Each number is 500 + 40 x the weight over its row's rms, rounded and kept within 0 to 999. Layers, rows and columns count from 0. Numbers have three digits each. The size before them is the row's rms in percent of the matrix's.

# layer 3 MLP down, 64x512, rms 0.172, rows 51-63, columns 448-511
098:512514516514499534508455566507457443483483492514538477477483469536506543413537482512476560454544448503505467537508497500478480478532501452465575529502494498488530442480426501470513463462478502
103:479497577531529528484514569497539552537506548522474445470465519462543490511474500486458515486484570510465459459432542549526553537407505522510513420547513537521553560449463496523466589555540465
099:503480514525515439535489489453508545564489566485504500477501514459482506503518476500509411547507503500462533491523424517464571542503489501422556520521496493512454435505489521485484514658462476
101:469500477572520450526429448483431551489494459531409508511576493492535493531505499478523478542490438435465458448493514479485510508443490473422455454501494459458458574479483462495493557496434530
106:543474469526506530544475525506511505549496485511484492518502433553498508513522473383479456424517540495529549410521442532510498542468493505515479501488502513460551503564454542484521536446464479
102:480487490547479517476488473515512478593496476514453528484529516508523528428486525479489470519482521498466533523497490530470529556525510600515449485536452482513563476520430476512534497498446446
101:484506398534494473526557495539464525563496469488556539465482570517566460397522519539488409494520524519519501502452533549510372488503500490508565487489500397445627493469519552477488484533442547
099:499481545527506517505592494489505523466494455491537545557524516471529502448510535526534519417497550434493407479485457495482608476530511599439500480467505508469425559452426504516480476505522460
099:599517440489504429531478534535492607592507504531474525431474544478521507503480466486461535533505440537492498487439514523447389496536501512490482518463477516516412508546490453514519496469550500
102:483522495478533496506463497531495522499488418505455535505447482569524495489516476471501495454496525520515431399521518465488548532489507472457460508500512457539446471492551466501509396502577507
099:450571539478525512513573470443500524462506505484524479471452465542536528600519523499499511522509538545506498508592555531508487473517489498504525473502505489492463502491535515517527480481494548
099:528509526511492491465494502492454378546500483498499581524486539417513480482506482529490435516481514463494476494513522460418501484529502465475521438490501545569566561518527517509468566474445521
101:487513486572490482514523526458496475450505448492495533512617486444515564481497503549508471589506558548515572487412465407500447511491498474496578487578541476495568496499538487489496560497546461